{
  "n_head": 2,
  "d_mlp": 256,
  "init_std_qkv": 0.051,
  "lr_head": 0.0135,
  "decay_fraction": 1.0,
  "steps": 3077
}
Each number is 128 + 24 x the weight over its row's rms, rounded and kept within 0 to 255. Layers, rows and columns count from 0. Numbers have three digits each. The size before them is the row's rms in percent of the matrix's.

# down: layer 4 MLP down (transposed), 256x64, rms 0.165, rows 138-157, columns 0-63
# up: layer 4 MLP up, 256x64, rms 0.177, rows 139-158, columns 0-63
down138 097:113142106147135116090142127175128050132153148083104147124117118124161149108136131131143090136156113141144087110133126142164141164153116122112139167151148172119145155134145139115105165160134100
up139 097:115140113096125116145114105104163150125147116145125111130137128117154134153139155078120117171138123077078108116171155101103108120129114099169145161134134096081144114118108128142125175124126075
down139 099:121078136165112131111133115102116135098132161127150114092151066111152123103160120155154117105120099114133114184135131129132119107132126137145050120132147101124104123126085106097129145131132093
up140 091:151112095125166154111126112133096105163126149136114107155091098124136150177119161140136142174176176150099117083111136138140126140140090156145102101123165153135105109155138118135101133123132161
down140 099:143081127145143109155105101135129169072127112112118164114132129113131148105137149126097152126140144164113102150123085167146147144147121168152103147128096123103151102175128097108108137076121155
up141 081:141128117089135149151121115080139109126129143095109145126141081181101159093118139133107131161160126133097090114123178161114151116130132161134096145114092118126146107174151154136137142140080137
down141 079:102109096163119096104097049134154140146099127127087092171150114144123122132128128097100136129120086124117129178147115116158131105138114121151125138122133109158162120088116142136125132174129102
up142 086:131116121094163141113103135169130085162104124155129141124112090080104150133106122146109125104198118085138114154125137134152081143134160124123128103162123126136111125158181161142111127133117106
down142 083:151141164156127099089148131120125161100116133118104138151132136099119133121144127083157148148080099157143099107128128104091111150096090177150145112174150151103132148118109129154115161098157148
up143 092:113127139145070159153123107118127153149116123112096135088098066145146105148101160148146178121141140148135120156152107114164121135159146119171135126152158102130095113108145125104098091133131155
down143 091:169142148135131101109111078120095101117120103154149137121126174105109104137124109136117143122136149121125188119085147127165149137124111178128069136125104110112142155139079103090152126139119124
up144 081:101129109110159181151151131160176123102111155126111096135180126120134125151104089146128121137127150104109104152119164138165149129123134128136105111174114136130115091134133138118064161131175137
down144 092:116132132129113124066159133079114098115120136109132091128126126149110097159120129138109136167101137173167107111155145083143126139137111107086163100120131078140128144141095073144122119128123107
up145 098:119164119146145150109126131187095143146117140130171143162119132130138151173104095098140123147149167170124145143136128086080087134150113149122140103158134126154084119139124155162135103136150103
down145 093:073124157125160146120088122147141146100138104107143154158108109117161148105156137126093134128108154098121108105143126140121163141184137104096153141108127103121202157123090139138123129107151126
up146 116:107136126160169131113125106134115090106123116121092134151110109133132114181124142157144125113076128159138106108125120119108165143107131056158166135083162090118137115126147108159152132137100150
down146 121:139106087160119140154113127149131137143127170126163095160120151127079112125082166125148120109154106115162117091119150101123124170119149135108116141152179156125134165126123115146176151143089121
up147 120:154142119134131138183120109122108131148128146116127131087156143121172132103130130163087156097130139085105126151186138178155152091178106120148114162118130142113131105129103133108148107130095105
down147 121:139142122120171159133112114135128165139137115136069102151156136115142141143160092135098175148093131136115088166146145120164158115116163118134139124109153167107109106138131140173099077123111138
up148 084:110112132119133085144122147165169071157158151174076140124143116144145116144116138112144125130119154101117140134169115178146124119123146119158118107121142171138123110140139142170128194142124140
down148 080:124115131207135132112111168177150101134130152120119130131110153127157114125135180105145130174109137117116137156147145140087180115116127116152096145100118119124124178123118107101137148099152137
up149 087:129171130111157094123145104183087095129202099133129126103115146104144128140125156151161148093118142149123147126137125107106131135101112153107083138091149081115128154126142120138093115130137106
down149 089:177125165147101133110177127066140146090130116132152135155165129149141147130134145141148167116115100111132111170151152097119083134143160122151139115103104111120129092101139151110133153102104162
up150 097:102143107114153161134144107147138104120118112162132173124115141177122137113098139111095139120141117104098138146140158074086118164099142120140143121126137066170144153148105097144095143153101145
down150 088:175101136153099098085105088134152124110116126114138145135138138140137104119115168104130145116119143146109135131138153115157173109154144116124137083106116139133109122073056133158106090144138097
up151 104:124135153171133138113118086125114151098126145131148140152099092115143116143153138154118135128134184169116121136123077127105156106103110104176116121138144115137117078120135077072134113105122095
down151 089:148097118145143125111124103141100087118157146120112161160146128109167116136093117132131115149144126105182154103159193116146111156123195163119161140157159138131123120137109138153105129124144146
up152 102:155160119128139143172105149181161136133149146116131157167110118109127130126114161154164161142120117147137142153136093130113158140142166138116156132182126123134164119067095077127146115124125146
down152 085:156076161121115100110146105133114104109128113136135092106120120131119120109178113128140104167105121149130088120166146091153125150114182144158128153085129147112141078113090129115137161122154144
up153 109:113111136124181131111133134158174110116105142086170121142117132119114139161145139131108166134116135140120081147153131135152158145129150081149143130072113127154168126107113146124182174113135109
down153 104:107121114180119145143154143113104134196110112108122175166093148135118095138116128102141109149133113125134143118084101123141091114121139095153080176149114122134118175133149142145142094124139132
up154 110:121139127092122141153103130098167132142107104166116143131131122178113118099120144152132089141109113143108150151112152132087121147135095115163120139126087119092138086077147145172092098115151163
down154 102:162129128091139158135133147158147139183157106135131118092112140121151115123104151110154086164118100148141153170149107117104144137144136126169108159140157162138104091179100152165119107142128131
up155 091:105152146094130113200083118178151137149126112116162123116119121149092120121113135127092110096099141121178126142122153105119070135161143108107127131100139128114102143172161133117121113142129113
down155 094:110165156119125146151120109118135127089146149145126115158115094146129129128151149112133117149095160116148152120131139134162164158145075147154107140193183127156088128115137121100135133166134172
up156 112:119083148091121107108130110120164127139140144131151119130114102107155119105132152101107105157138140104102098169149122150143159120171121119129145090109091164101130108136084185110173167127118133
down156 097:141151141151104133132102171158113119121110152131084159171143087168112089147095150142118101106106140094144128115124141160127123136090120106126117145170171101126137159104139134151114125109147073
up157 099:140078138112140127140127151145110095119173137130106132117101072142093122121107175117146179142137126100152131167128152117137128126160089135088126162084124150141113120125116115091113135168168119
down157 098:168130150160156139174160135120093119081118099127130092136100154111121143178106134149093113128158163128128081130113141102105124144138110144142128173124115128142153150141160121127121152130071096
up158 099:137134116115091096092097134137156145122152123105110140128123120116113133082084152165103148149150109097113124188132172107119149120159116167132142118132093106111159112133068151104139136128096148